{
  "n_layer": 9,
  "head_dim": 32,
  "activation": "squared_relu",
  "attn_scale": 0.204,
  "tie_embeddings": "early",
  "init_std_up": 0.0377,
  "lr_mult_down": 2.0,
  "lr_head": 0.0104,
  "warmup_steps": 0,
  "decay_shape": "linear"
}
Each number is 500 + 50 x the weight over its row's rms, rounded and kept within 0 to 999. Layers, rows and columns count from 0. Numbers have three digits each. The size before them is the row's rms in percent of the matrix's.

# layer 6 attention key, 128x192, rms 0.184, rows 89-110, columns 128-191
118:490424451502480519647402494440532464559489451550464583433443399561551448535432551492473463561463501516508437477514482527538607494465542498430526523607432554506530507535517521508490494456580521
119:425522505465505481500534421513515494520519513521481529517486620474485436523552561486558510451424473567530502491520510564444449487571491451432427433505488541558447504571582417442469502472517518
125:447471573366476451544503512514542489499511493449471592433536569535485483453515440588486489544514537535526514484451526498598520494438485530472510513522546601488591497473536496485552535555418451
135:523408475549526509461550528487384501620486519502505536421513431543411537502488499509522506536489444476497602581462420576517603518419480606492489573401531495511534512543547550488480523533419493
137:436442517546553513356513469583515542509441496490511559527597541411478504612503540517484499500520516403437442477464482499508487588540423530598465477448446507462437569461425508504488473518504435
144:490447508501463500517585509477507438480532617417436416465588491502558422535515548488557471461544496512457404406480449517432529494515433459435487535602529486573464506503540509497468542407485471
119:514427487512459527432551615464523514469478541516430565530494534528554433603494464459494643576438438522434507453444482456467544543505551503489531436562592495493450504450494482483538423568543477
036:482432504470457508481523496493404504596474472491441500447515514521549496477511496484477461524466506431492428536503565532518399557541554485453505533511525453519551565436549489498455508467474561
067:531511480429478423478550417518443607488424440512440422521483468540561489460454540561500530474493492414505560516438585439516485533525551491545525506567454432496601491531521493505478535470567459
058:454412520587473459402561427516554529449481480569524437476462527587470485532530513494532475517484425450510514507444530486564516479456496578444476501576444466522445516511492474468441492531516530
071:500517523515530553518439555549523443559568565471616556621477491456405542520529502449496450521550527614481547474532497527476580463478461517508470540431568569489449592521488504525529485525461505
079:512467509553464503362578469529496598532400456538379466461527557532611491486469480441387519488436498374537543478508541486506446543483512521469536480653482461428455438487544509462442505476547527
070:585519434510524441493474503499466529610477494530566507489435495463574538487430626514485506470501429495497552545582568432538481504455486579524547413505563498509477598627440446552450540449543527
074:605575533408531480556497528472450519589548558528485517466443451465557496495469493620479517483551517502533533551390423428448454572474512477449541410507546465495551566537383452525551499475549542
073:496471481497520479420510497492525551564482496488452456511582498570579521480568535474406511524408460466542498519483626456552457468506507526447516541632461512463570483508494466514447578464573489
082:486528478511461468427490571468479541500533448507504501493445484526555538540476569436407494487412527453530445474521498427508455516454470522555527491595555489467532483529440512523425527500512514
077:605538456399562528495503548508477428481574525564485503482516530469519537521485431457481453573537474574461456529478466481423599462431468516445535420394537510495528623531409449542557471505538476
077:506564490575503490424462495560499483441502549581477585519488556523474486478537496546476513527438504556476487475488365500490618462501396529543566552508498561452473516448469483468474503532555435
073:428505497548482524414532521491555480451540468483540482491498501499561587466523475446474558497404446567537480417613655457513500476508506469498530547583497466454548480524421512490453537481512404
090:494455459543489444487495483548518543603485461479403541577424522526485569480453497468485517504425449518476364474453491540497498526524466489552569602588516481470478513458491500492442530504531504
102:481511481539519524551506576509529508469515488533508477451493471501405486469506546513461538522424487520542396473435479645533432469507490520472469484455504495400495600454389552523490503540463492
105:497357546563508557513552591443489521405427490508547508510450406560489467614460505484532502507493380425469526519541447469481566538497560509508547507453458491543451501439576511548531470531532503
# layer 6 attention query, 384x192, rms 0.2, rows 218-223,250-255,282-303,320-334,352-366, columns 128-191
116:493591449455455472474554515402544506430468557630531540462484571482547454549540459485542570473448526511543536439479447473528424391499483461522513428470477508594502571463384471479497555427498460
118:437488501492443391453487554556518453538533474525470622443551574524492464454446479486461571490464510561670499498517532548537511582474467498497415437481543484453585528557499576525571456533435489
130:450515524554557569487604494476438465560432492437467486447559420512589527526462482533487515499485441587501537522505505474597524571449436440451447488364610455483542454514508630544486453442446530
131:517448518543542470475531446530451426413400481466600530481511457485599386527414581545457428489449489488426534454505548536498422469491440452540533523459513515541543540529497487413510434443543564
138:530504458468474598490556544491516486537484556480419442375470474511544453538533438418594426556518516492605584500498408435501445512577310536448483508530484544554472460449478445487478563480429475
113:526504545537599450514493560501506509416457459581430571471524500511552412523487550463453533562551380471473476464498654486481541515491408469518441501465482437548462476458604482475547602516552597
112:554583488434498514458507551431492501407428520581477541436394601472503466484537479522509506478409535489540520414601509530528504463522580466554476482520602586546515570537446453429487588491466558
111:572506562429441483464485596397514503526490536476496589540394523440498522502550578498467514547452548598607435548568454417452457509466496510547444454511543486414507469564506557572543503478496533
105:559477428461519562467508520490569481509511477531419528553522500523588589486576468443500496445495536588509541576588446418582537557508497533500521576483528534507570452505441538528411445437440569
106:434464537517524426510488428570508440408492458400531541332425432536601487520455470559407488516517482473499483474429564471489405534545450493451591484473506558497532550445485469477459475479454569
101:490448529539495600408505577403472496551535524472515428524525492548560462530511545415553409507530565552576469535559420547512431453475417620496475423531461443556526495430544455488486550457476478
114:560542524536576517512538509545508456362478481595598521460496520528526477516503573458522502578537449563475494449446544585430541508506480618512439416419566523527455572513474534469489568454506581
117:532602485461493505503519518454560448522501566606471546480445595478565460542610479495532536474469466541570513470459498445506437377458469467538520358413412557569507502488386444474558608446494500
118:435492483518389375474510515522550469613543496549482628510453594488490443495449528535465566483481471514651476471533532554497476581462433466515419446452550449450557516532539580527552491497526516
121:482535518510526571481564476475510445626481479461404469517520428485555508492537556520501535482519475606476616540558477420570505551416424511473444479362583494518590501535504613510490455478455609
124:482441509567539460523488485457406386456423488449638543447546472497577378530397605540477463477372502478480512418454522571481458476529483425560534502451483496507528563514532484439514451463541548
121:514516486514500561500565520540506508603497567496491431415510448507527500553514492412588411561506560465607566538508388402506400512601324502451441514521476527555447459476474447503497565470434464
114:544505550513632531527506502549556487412458439603519564476489491506492432566507567508480464571538443437397477478495623453462503444465418494476438519438500445550440480451592514487514583492486596
040:546438471598471468525509485470469549357454510514452491547503554479512453504545330524525506496535407481515517509541564495445462498537550437507431487505498424466577500524563522509587571503555501
084:561491428474492404467560507495443557585436426558408436543469450498564471493427527540483530521509517471498449480512520512464516537519576490561547548546432431491594421551514524542466485466537461
039:496510482430568430427581577449453496511429452503421450422515518537507464589465529541462523492507481410485589414476470530498494594532490443550583573527442459465554487513594478548477512558513517
083:473554570503500555517459546529525416478523566448582538467579511509438521511536507466461488467525518533488543536475469470563512465488441527504466500480543596530419586509457457517529534540416537
075:533461478449507446523533500483386567529422464563397443557447504550608483479457456508536507499477475469543517504487567466485522414517523428479491476561464407488566488476544522505497454452559478
055:529560433458543459492591522529530542573440417547356430474546513455512449522506555513508557512500543540494531465575494413533460540519522571553611608482573436483585465524616470509523517535554428
063:518521462526487569487446536518453489519651588533570496612484491513522548499489531454441460463516414439502418532453464472410538474466533546423504405580494538491569430420416575531520422405485635
088:567450511441493435525477507407377611440481454557474450475521460492583461462465428512541461557503473509539542525437601449460489446507517445500475426597553428471565527509487517540523486459577494
087:497515352471511410453532464518433484489534520566520513577474552552512485487436520535463421469435552435483522459447486560461638461555520547459489485481513526496477511419547558522441449422512496
083:538530453407543512468560585539423615508487465504475498506546482509554400492469566469522458512594442507479526567387491518446516508530527510437452404579561521473556436416442504506528477456536604
107:544533523576496440528554393475534414391519535542509534575467583564472565510516482449486481404512483462478556541426446497500579457541437476426561492489560528480453486352553510491487523471430481
094:540505445448468447489518568432433530393589486539436483616516473523536514515496470485490461505455480473527582491501541508437524408576522437377451440558589521447506441381418562523481519399499546
107:592483352453508440499512456488450537560508488574481456558483528487502505446492505533451508521401401531494456504482554512469583470481543544451458551486515500480509535440500481540454483387516462
068:387444480465562477442451608463441478397501479444483538491447395504524464417461606455511461601504540500583544477428498550423426490502462425548517453574536490508432530480347532530480476521591492
115:517443571507581495593506515487457539396503481506463511517534447541516436555488537476553452550543408419493518582494588379508547584521434563517505533437538523500486489466626492598472513548555596
115:544460429533429482526507559455496549484531554447444460477473485518473451422515442546490480555535461593555491578465506526481562503375557532549463496544488534536479457496512501657481529556385491
072:514494551495437514552418495557511564407552472511486541472595477536594497570458443486519541487437577440576473546490486441538444529394421502522601504613435539447583404493491508424472517433467565
082:487530549484431497553502482431438464531599467513473472514447455457520531509449619528466543432513466455431532539597592506522462597505476469421424522522398495524497466530441536513583585480507530
092:560555505455416537554417473441445479401437414581411553438479508561577406499477569450453476501481652446512540565494587452555477514526538479555566522525461472440587383431440497444496544468471529
098:393517530540513415523427515563533498486511469560420506547568451457425523434555635525486523452556539560465575502482450518590502496499522610534507480510517541520473556600573534536490581501550451
116:562434475445480598451544510561474533507376489473516524495430552516564406536515479430467538515485456437600443484549515537471488463512489525532414463455402445446562460407477468494510455484518540
105:458535527492530559559493529501491502455519430492381550499454501571584473482545482520464513463491594480489468557520572452462452539525518484462526525540478448644447419494524551467507564548434423
113:462503551548379498544475464580512453436541425546580491470521423487426477439539629405457489464535519477535548513482543438557488466510497501541571503624512514477497566578483450509473559478489483
103:442455502481507488453455487558419479501450518403511394452498445440551577439406428549572447430478591422518552486551538466460605527457511441490562537558461514436490492498548502440522480440503510
111:399485480419560478486478454521475520634417555471460482424402470445539479519543531592485453497439452405498461495563478581539482488491421545495450401520505520350565447495562459492561495534529497
106:462422538421544473546611518488507615465465624480538617453481490494513412619561502598479484493573449507484466450522507478479475463470473581471438551474523578507546452417445472513512509581488517
108:487485474575419525472417443513519478563521532625576425329387454425568506362543456524458482495488512521507533446452478522551504437541534400510612506544426492475425529483611497429499564506506576
108:461397485536457452459501516513489478541523462500479479514411493507534409498525547489556505448443346417545520469541556489473525475505521418441431491596500441441593540391429472443441432449483545
119:531456433576443490540480421430438447520543482438534442556462466499451537461612506506505503529524434477541561419485460544504519451529517488457486398475481482444546484371574537433542499447582494
092:447436446489541459442464461415503450353510474434500475456460475518512568380557494578505524557440423502495460488501448501486544489497519453463511452516410484593527472519478469458540564542545437
078:561516542449546605506489470582561606435488456463549608492470507418530506525514448527523551505541574580514425558605543471544514463437523600499466588490514507588429445534469495538453485471559433
086:502462546498474512511485518466514538427507500379582474509541501534528465533379380559560487438435512422488499539432531504585466531437477444518532572500483455511508470513526501495516547490513565
093:497467477522520499509523407447496515579531488564431495516394536508597465466440654509526576448547521464519496459487441589537503540521482405521391496481538423476621434535470557531536499525511524
097:618432447542450551436511553439522478513512494476414524515625574500531483461440518484504507424471436446485486546396520421513430485496503443626457494558430475464488596492451506464467459497498491
106:488610429551498400548499467527458502539540450557417512481553438447409439444522592545466483428511660593465570449580510442504612522565500487454505510506520574554564493509431478523490582491427442
123:551378488410515602462517612531567517476422545462536532566569581513519479507461444474499519492506398512557484477570540433543419479527505480476532497527481460437551525494516550497495431524654456
117:590501495509521527539457537371552535485483502508412488447556537449485421424498433519538435422533531453499440540421458428481485545526484552498521524468542489549419418442454526481483509524435514
130:439536507538470489505443461480458504483516415423457458446526452475418402432574610460494474578532547445553560465488545499482559453576533431456551565562527521541503583554496482560501609433481518
112:439472514452491455455479522595488498559497464459511430555597471553556511491452513521548459467486371393480542552416443532551482475440558550483512501572592533421574417583464493488505499477502491
117:540411406457577528425420501501448502462452515468547531498569529494512499523515426519454482500476437462527527479471535584476501521551479500469475543495550516436415458528553521517541415478540498
120:560433540417517497494538535606536539413464594439558588459422489470568451578475496496506449502507423558522486483427519532512455493494464552446481521466571490481491535373485555513592383529571511
113:546476458618536499466506447461400463538521511634504475380459521515463555391543513512429525503532446516457512485472492453512524448510562403579574526558494446465425597550605448479545563560454605
113:442470455459465530464462503455559484547445482459533455513532466560539427499516495490472499430461501523500674453471587549552466442520536496525444524623542492487526439469402472508517534466549533
119:524527402553468525492409519480505453481557440479538483554549474517518500448502501487429514456411453548447509524530499496549424488457484474473451577539534554480496482578402414474481503483587489
093:415531447592548488508539469417444417447550498494549493575549474467551436453475483595453500460443453518535457440510448537475468524405443646487487481512552490483439437533400459501488565551622474
088:530445505460593528510506563493543524419500470491477555541426519568518548537403583488488538515486356500547489544426438427572553449511446434540497547493469517436496460473524526496500518498481492
# layer 6 attention value, 128x192, rms 0.253, rows 64-95, columns 128-191
091:435518522565525496479450445483675578527598422556486462563549578468503564564570482503480554443550433454573421528534506540484577491487489419490492522567488554501444445363493551577486470514510444
095:515447618459554489462516602560507535378508450503498504510343493484498517513561527540483552525577517468471513492538372509404571572519512561523496533537444414520463470539469536451555517491518534
113:458469570550493562514463495452617483457540417506381468495475520602483539487540519485524498550607531484425454531527470499529544573436490544493497502560479536508517555397601529429451555527515410
105:567545470437467512538569430463491444489433464470455544534519512413555535593515523469483522461583531483504495511451489525558463477487490533468474485523398531502536519439545540465484484463560534
116:452534576574530550469503476448612559519459487462394533457455516543471513603590562494526526557565506511533452595461465417487490517417525496476500480555494608490451468398632476478499527516482519
190:454505468473496436481521483536465537519561521511482468528507494610486403410479417514512486488392515544476505526474518498443563538591448522534514550474532510442506557506515437586544502543458551
093:527462597580572483466491590501525445490486459547515515549499510486470466475469571566628538518542535452500500480448422583501564540444612484482534500518517488556397599451426531486496553500453465
094:520583477512495435557497430449576517445521621562561469420502460495501382485526493509565494412428479457518516574495575476512432458553457474506451505448468555414486506511528493550587545510488484
094:467466484437495462505533527452406505589509454480512482369523466470559515518495446624431541599422419502492531472491460546508520461526527526513527512435502518502546496566478569441457552429529472
079:487554508489572522509566456417545480435546490482560546590459499595349537467483496482536577517488500471557534568498440516468403462466494444590466453575440466573502574535576545494550472518532508
083:517611556491475585509517562543427439519498522433599521392547485510513528469549479421511517576541495471465474520414471480544392426438533474530530422483468501540456585429539607453489446488493516
152:516527582622515568448486467487543467397416503430445597498416488512403544590555552469576478522559497506532459487500446359512438457415565492548468514570480544574485440458576459516475502500481519
098:505521486536545521469555483491619469426466505455498499520502505506526534537514553515551505510598509488492440534516496461574466480497588460509546460513433577465494467456492531429473531447459469
110:477536453564467448483364483424546479422536542453525547488454536667437463518584479471505481465482493477470411550513485468441564502510506528550521462526521506555478514366511434541502449552462502
093:374439444449428468502458527538504532511645506596506446485611575579531514467566426518427565387393516537423448522470540508583510457511503570558480483481648398468500549471460512455539519518486517
103:532567472494419520518533445492431485498539529475427549467575500523517399534483532384565491519521486516517446506551516482378559531486534517526551491520557500533533533568501474571530480472415560
086:500496391497559526500468542515470539596428543507530566571491477415493577488488601484537455532617432504468510394536570456491496389482539512530420558439514455476460518646467466498492521446575497
126:484475456474540417414472414554455444458520528464473537487499510553421454578565430463529478383447528455520468516511532476488524519497437489463578552529499505480464591491519484492548502574444603
105:517448558442518506468532450512470407474544500538480578554495578644446428400451495540506501582469499544553485479574489549491497575441557519569532478546467523575543524534469355570426496472538512
101:459521431510401488402446564506461478471515558425459465519485496673509371408509481525574568501422560497506480507502468516533547539607521502531524470467507425468551581477462508516505487462444475
090:474523458458460502524471433461438471526454606563519554515576509445540505481510507538456507430396520468581479426464468506539474496465507513508516479507531527510459594513439447554465501556494410
082:449425543553517467544444518505532494530498401462596483501491529563487494493543444499517580537486503459546502520515539554477529524466590499581500496497447519529529569496519416546522511485483480
131:482473454424454493419588463535382467483452505446525522556508459578511486448494405427488487502480457542447486454472484518405592485567529493465494532424534426448556501591465492591492458518443570
089:484519485447562536544552485542590567539459498542443518583552584425464554591539574563447488495509490433503596538540535472410504512473479493505539464486458509473486358492479549509510519518529451
124:535528441498425458524429466489498532530568562470490435486529544603468442497524458503527473510426475474495566504444476499463530506558460463509544521486540517506523552408506412617587533574475514
096:459524492588489461535433453447542492520431576431504507477515470541498411525568592608502449505518425430465451472405511497513543387414520501491478463566438543528498579420514464510537558506520497
087:467471456447468449450519500554440477481581514483505506494476564528440429461483489540493495495439462512459501480452548447471565491526514498531562535535576432473556535497501442587516484539432527
107:565540606562444562447452510507559481499421487448552558464444491547406510441547462516543440518524519532489446516530481444490519489416542548542477498523404465523432438423455484519479564483513541
092:500464439539496478511552444514470556563474514553455521603515560395488496580492477472432543463548508502595457417580527511518532550423449471431518473518485390461489550481486569532478502549502545
116:521487455489508435476560496440415537510585500520510525510499501574519388420462589503521441497395509491534546488486519513418500526495439506532502520469575470547474540535557349619553559586479545
104:497501368490529512471558452491486576608441477469470460480498493476562505487530430497497465491507471552470440476484498560519493504571418577423518525461535521399521482452521565418539469513516614
087:460564436546454441506510504511569521481543543577456456537434496566528492524532466584483377461509512544425427446518550580539566503547447523464564480473366535427525537527527470463502560538526515
# layer 6 attention output (transposed), 384x192, rms 0.135, rows 192-287, columns 128-191
087:489568513465510483474542573454567543508579546517469538581433475561381531449539451530507531479519519494597558524434484464524538522495457511446481542525541508509553528542471469477517503684515489
086:540523509415516515505534456518518478516559521529396436559422490549491390512510517532541539460584564429486530477483527554501490526494498535441438556485602519468548610470531468453517509493559495
088:369439498506525494421541473400438499566400551473515622499564520497429472474604462569465532431488456548453502411487593526401542533590425533524499528455551585511474486538524464451456526503529461
090:484422525369512462548500544485609452401432452488443416475556593534447474496504442499435575554469549534531546549525481463426488606407565524481486504500514433503463462586479502518452458476451503
087:526586516429444510511461487503535459609575485510509499625497483435486472496403462413499484443489438460510438592491458410424473529538529437503467571446558460454449518476472516581455466421416435
120:496474546484526486545455484548473494823461568567494531477440581533422522536483515449511521477595571510425536411474501525473484377447462509510547513487486502506513437491452480481490458495457422
083:482474460402434541542523485505498522458540470534592525515480446497559553443523457505499510480515475441539508425483566431456519443566570516568490456511539537531505487545533527562587489433508492
085:493597513581522477563452452426494573619518429501535576456562440495506537532564550385527478452481486435535497531494577507540487495489465477502448499488585444570443414520501451501416466496566503
094:482455438543576519618485583497454431399539504485503471458507532454516477586595517445454469410484484421439463482451432463462421448576521496426422473510468542562503521498621489490491505457630440
086:524493552615509503434454615499457551415538489465518608512494571504500490475466510519484492590512516423511498489516520466418499455573525544422500542403396581531458491465462541464463532492425463
091:525468467458529532466442490556426499505567580561509529509531499440539372542427563456514457513448471549576606566446486511404411542473480472616561556536485492434507498533407529553420558561568539
098:480494459471534445541485521509521511348525420475481527546590489544493536411538422543480448552509520595606596476502525561509481490516588426586521449438577451546558517552447487533431515528485513
093:503542464498472490508481548485498516466433498481430457493440479586437506382522553515562483422530561521446427543513491465538531546537497578543626448481503488463486526524553524526555526527493571
093:449524523440434553500486530490536447569493480395459487536530520521516542578496589473566497390519522571480486384533430574408512506461522487472571540551473453436519515544460464438503483425422456
086:538572518471446541488441494468463446607477549563455452481499515550498501471501532425550478569486493492535447448560492531540590516495585486502420489543483491585481433515497445514601510476510458
093:396473627492553549459509536499502457681560491540483479519524498582500525397555477535550507444458517557425533406505459518484380485486465473448546497496509497525493543511481546539450453501535466
088:500535509482513533452493526512433471452496482575432552456369563437533536429417517522535471434528496592552531581441500613438498515460547502558515560542411478488414510518537447449425428523398380
090:544481533412448458520453456488418523665501529462485445445471512572436471485438419610546460515465498480488511514449503497484513422522498491507506541527394468424483502489573473490506490572504530
086:525513431514534438530429515504491516533419532572517522513517491509384573565435502504583486454482446529545439569492492450443592474481517619466460501476503540472517491374477448492384532471532422
090:495507483585407431411486464521544466512477470473422470557505449534540493452514507423467551563485558556508519482499423485452498454514509549530502512450513575498456479447451533528572553554512498
086:453498494465467570532450467578493542496521515471479485437463566411537503522548558488573533465469558507495522486531562428461583497559570415498505606479452531484495508573415455549447491437487457
086:600463447475552529616508481473471472535493602432458518411508497534419549492540462472512444452433491518574510482511576437390419521468463579523463457541531561442543449501413458535484472575429437
096:550599539460474607565521461530483469708531544537582507459525533577514510556435526535484426515469466584485524407487398502543497502437504418488529460493431487532472488503543469501454587512451439
088:401463384510505414445604529661542499409500516576464486531453522534416520580536477449446548437506470458503541528444424465563526556457534501461459435495484514523555520470466448488484501497586469
088:460483438460482502578429475553509461571513564539521545406499338503522551491448469472508471508449535531484450531525543417501499414511495466513535499568544511492434496518475452461501529582508483
089:532510519498587520487614542573466528422547490438607487451468461518444491514471540484387512501418548562428510489553558558484523438503474429536557568494452536538479543511437432447469437466539590
092:498491495538492633469482491540483544618512481543516481529544531485448532551455460501474511520545504512474381468495478588518535488448563476494470469453464511540476607413488511502365467605614435
088:440477491496606592570598462522584537376584548536418465466556506513555446497555586531475544562494455417486418456485496483448571471512519532535596481472514479557526478535497478479447370444450526
087:499518530468481478551401506522527522677444643529462463410528589545522506489548516516545570522487465385439561568524503512400524594522504506542483485497490513562452534418512466465478533515479575
094:583489568537462422552538547629528504643527439515489448414509462561490585476565562551490459564551511559411452483519485371485499511497579472496447562474490510479497448509483520505541537507466436
096:437484483520513553548556462495502534593537446491563443460467485487463538486640514554484515492501530457505526579500497549490515464482503481578441452416570511505578528473451438478471550508465509
086:589472466535416498458520543516539523488490533508547418503604537520449464489446504482578469528463499468545556472538602537553489401542504602500557516488547483499427520507553480564533520519515465
144:512534501485509460431505510492401429401485477499472495519536523519543481445438514454509554537420463532543396469518447513559462557467526555562446482458539457552509507462523495529458504435477449
119:431495477486454500497468494515508501553505523471446424552516577541445479524509429538560511557491493474520510443390482515492483453543516515462431542529515547483495485513455597568425507595629427
126:504526454545546474564413505428517466562542460485522413486489481519568522543488520562539533460526593551511401584521462503560525522477548398475476427531514514526476474581484461598532526554439572
129:507544476631538605443514515454538536579500489509485549521553432506494599538491553480495473450556484473508483430430522483555481531500514523530541504561589518533533472581461564544536536500566492
112:458379560430508469483572556427464563483548514544479549600402444501482514480495555509419473436448515523488495508547492502424547453453504566413517406555464521510423506493584489477562554547428496
101:559519480535554504507513540527427417541502501599427486504528492525583432461503438485416519515485441553551540497416530467513526540518493464459461568521504609502461495494472612516458506566498455
123:577543504502475534470473511611540492490503595541449468544547488490487472657465548542488475512451545551670582517429456569465436517530448428586536482473447478539519506448586480457391379540475484
124:461457496508493538400581516509499443564411525436520492514422513432513568478484424493450489476594452488463417438579446462507492434434530475504583527437519441479553530449475434517428644539475573
112:499513554428473478578491433470490449376533448562379456395560532488547531496490437554455444492437559489482511357464573463525515525569529480533515514533569567531485494475543559511524500554477471
122:543461524507515389466461528497546489526489468546435510488521478574489505592544440408513459400458437559552466491467513471577503518603482517468474552530451468480491496562556474448461552452485492
127:459497511539575516510457469524539538596483575501470457466472535546388512576430547513446603537498537508521476614472531507532489549510548547492448544528477504543525475528494459490530458446464470
118:501459501531444513494471489496420481555405493466517423459500619430552477627502417453460489472586493495589568478513540483534494528514557579488537518563494507529549459448535547542509550521438465
112:538641483553419541503481476471508430503383486494500528434476475493484521573470413496476465463510555507454422407496497471417435402563527509441510488477610454502552522485535510509528464485396458
129:456447463379461564471545579452520517528504526492432530492456479494489483501490479469507484519576466429440477536580495432485492542506471535487488547536441526550489509417611536432515572491579536
122:445465489650525523443600462553482509565481527496477520575507526422479531474537517473449537470446510572531543479509460430598523563551511511487467421530497476550465561454529506473520504491438542
132:490478567617455485434505440546504528571508649519451600503461418382506511530453511501529465461553466502450469481466434455467477455366488509446521516473515445482423534456455458507550521424487519
121:436463470564564508577526603462561521465599446500571489475465454444576472436476564509585397543556525535530539520532531512531564497432553550505528495600486485496575552494490408409515425481462430
116:536558489521472560555501475483513440581503459474575587466522520516539440483507482433548485468500461469463520536463545479487428533580494502538566536468508422477512528573504480513441477518602494
126:498537547541460603484478416620526571500438432480449615494493516585458496480498532485538451577471483456485500498478542598385425514489499563495487451508547540492543411553504585504509557431591464
127:539508576583534481495548539454491468434500475470405497523442546403669523410546509519464540473493505472527573557538470475469537443500526492418559490475468505509584478506509513526494610573461534
135:534411499508522450511486482394537395406500498484522463436465407541509432507539452442559426515478460530445546599532455504455458502468434437518516489489504596528452537551543472519554593548488539
124:472540483575429438461529410553471646565508483499503625540571538468473601503475496548459489480457449449486458523586491421646508545522405539514433512560553414574456473389523562499528526462477556
125:487478491598468461436561557496471536472522490421417477497487496415534489558542458557569462477453537471510582509529444510513485615543470527461539395433504483504593560563512486535591447505438502
122:441459452530532523481437475428502497496468510381488453538495449629496508495507462584562586496485519498553473475536487460522459433561450518423475456473500480588516466563534483507455539612629506
121:574497533436527470494513503522603512470560584486510512541602513487488591442532524543498515529392593518590498361508569535437527570476519429521535508414502474533585511432446433521476574485512554
138:468555509535582457542525437406647500474578484436471504594522420478488423559513517575463495422479524499515598467544461383502516542454438543508492497425457424447439474532437526541567439476542523
120:501510530478506498532481505457471424470535504457413481451576467415455543576596531459414516498510593580558570511458497516550440424510394503482494416462478444575507489605473513378525543386460490
117:540507548527521466611460477502518537454622458478544462455486485460573459417361446479519531528553522482574527466485507479534506511438562516600567508437565462454380548457562482553459478553486553
113:502471483416449523566504483538589451578499512562495496538508531464569493535486473451537471482445572567460569458455497495532474556460532486524509527513544501465423523414534593496509468555523496
124:420474478465490549502476449449431525499463476495388455499527505515473562528460506514512570480485511481514587560515476552553477478457503492526448456521664550482479501540479588442462400523553578
117:515459471621543492464519510387560528717549468411473554487531484540462604471464470494603428507525549518424498499509517413515457434374482500461469553461580464553455481510567463498444588530531526
143:498474597481514458400471471401506461600447457460596549493482414545429552559477485447506495610511524538510578437469409471375391523512519530416497441495477543457467552617508583515579537510468506
065:484516483392459504517505546416469491574544531510568498533466482563480543488526494529534438515588548511491557453434492476488463523490494522490509504517510458487514510495475477540509477592539567
075:574577605525490511554517460506510502605530529528450459513559470498485460584487537484537593444475524564532539560518473540466395492420509489499525561453530484505522515461479539468546470446430523
075:432406530542532495453558455451503502589399580507546562451512542558438417433537506494523562377475490528471550420523547488412468508515421539520472620404475485498496469526570492458423488485519488
079:529521500410523488525528463470500492497398529527430470558453638562461591522448472488472498490487619498419472549512550531484431446583472491504517440509527422527497472538488550513436499531376469
080:483622455515504511454523501535496549519552479520510501508558410466464438509438522495495459444536511436484399536463432440553466461500544525498571614468537557542535461415442485505442500440558454
108:475492483548481445479515515454479571163485509532444563526477456440426527457510468510456522564501491419594470502437458525539546457498482536499526496504518477501533504541499513511524498486476484
085:482506449454451525515535414508482503553568438591627557523517510517521552417476519546526552523498424497556486485534599532393543487455476459454473479428514497496536512547460521459503475461553502
074:510447561473455437556476511431534570378543417550500554586574498512468500454507493452560469467441408490613563484428553561544565548437482548450508527532565459497452483486515484480504482400572508
079:516451437455492586573428548456553521600490501475494478508514484462476498501521534464502516462540511556492533513595363513506446491440538520455483490484514446470422452520499451508467456466532533
077:481483529550482504460541561540502518435588457459444502575491603420517467429470478506497444595534530374495501479557420460429469497507448624427493536441416567516497469472536593568500512460471403
071:577482448473503512454514509478430469422458511529549445580489508548540396453503606461488447466500525584493551459486434420419480439462522462567450528503524481513527490475422515525490628531593552
080:457470532502516474547528506499537512401582411453466559536453437549576562489558470584453525571585468419450523404447410544478582503547503496514524402534414520496535507528492465484509506558593477
080:537505484562499529507560519528494511781475553533504476485496538557500423334469563492518463525539554561485502539500534481546478573496532565490563504493473468504449530519596544504524525508578615
077:559466475528501496550476502401627492404483442446387511622557543498581537544519514497513519459486588508474469513461481552436455521484572522522525524505495443507541460435501473473492506428404518
078:538545594457569461512500443431544531441484525516468502477413463501540518448469508506555507545496463490584491549572485573464511561525579455598485563460426426505451470509470450508554534467490488
075:512479522561553469473555531440487522501544511542531518541614472514491444482524478539504543510499543472519510523430432572483411519512465522509497459480468564527490495495609515474482423527506468
066:519615536460424527459486497505520464565519533572502517468404521455410551493469554539524536496541573513532425491476462560482478547511485471505427549442399490511393440489577591419492482492541411
101:577450429468472459453514506465483499194525590469399452558548458432521494498471408576476459510408532430496452562408430467465505466520466549384519486528487571448508496570540542470503471456556533
074:478509426576569428504486560470556434528538479516482470508543457522436598549516472525570606448537460568490449605511563487513542574520506605485542572525553496413488511452490393447434455427441514
080:498494426591534364461499405476538528404446469506403465521551456449537511481495558426498534471493450607585549562476486520478465504510544529541471534451533575500423465475367496538479570534474498
081:420522461551565566515449437573495523508470409500524442517479545475587444509445613451497517456481561484507527447504516471561505506583553505469467571537517511491481548569475562409419482478496564
077:577498482524592543560479464504461444670511530437515489459483470609494515476584394451514446488459536455487484470514529537352458498510483570418478527558535567487528493574463546479546494569487489
089:554543461511429588510563498435469477288611552534481488517554495501521454533491536565405477480518482505499501458434440502455553449482508460546467494507523503532471519516572506548508612473465533
077:477492440502475495476558503615504454522484605548561564513495523507471494544472414519491522485486487455552545536412383523518476504445552409522515428598444571547486508493449495492442479315449389
083:393405463535515510515460496508500507364491506472503439465447366394555534474443507507448507477445569513426511558470525424528449493627458548502469487527513545516573513580574480472515519489532437
068:466528450450511513459596507492398478556528402502596491412479563599457586494497531460454452543522464496483464600506479496560493547609478397501481523480516545533506564450461512497521530535513544
070:537549458589516647401437561488573529487556411512544521536532580536495468514467459573537528542531430437493387450471477571545559495494551478422543552518475493480453550448493491475443437662594449
071:359496498561606635515564443550540541642521442479526464522464511501457517559551559533494593462495460481453515550583482478542488554549469563443484490456488492511491402510497520469453535506455518
081:458493459530450524511456534473475516371591529537356518414515482545545565423528462527543488491538396347507490521559522475524527433548486593472494514592530554543563533439562497506569561537457549
077:542469462546489495548542564523575511277577525419478443473513376475508452411538558502413421540500480542531439494490488439462522578510547486422475535528544527468541499554542544541585489485608410
079:520472479463442478507517474458508521423580547567462429389458464494511435468509549547467606472426607493519451472498565474473564451519475534486496517489483515528544503472522520485485444420430517
073:521530462520483569565520485573449485518549473498478461571646519574417380438439515452536447419492485485504466538552611532518478412472508520537562558459561496550468511465547473462490495478501552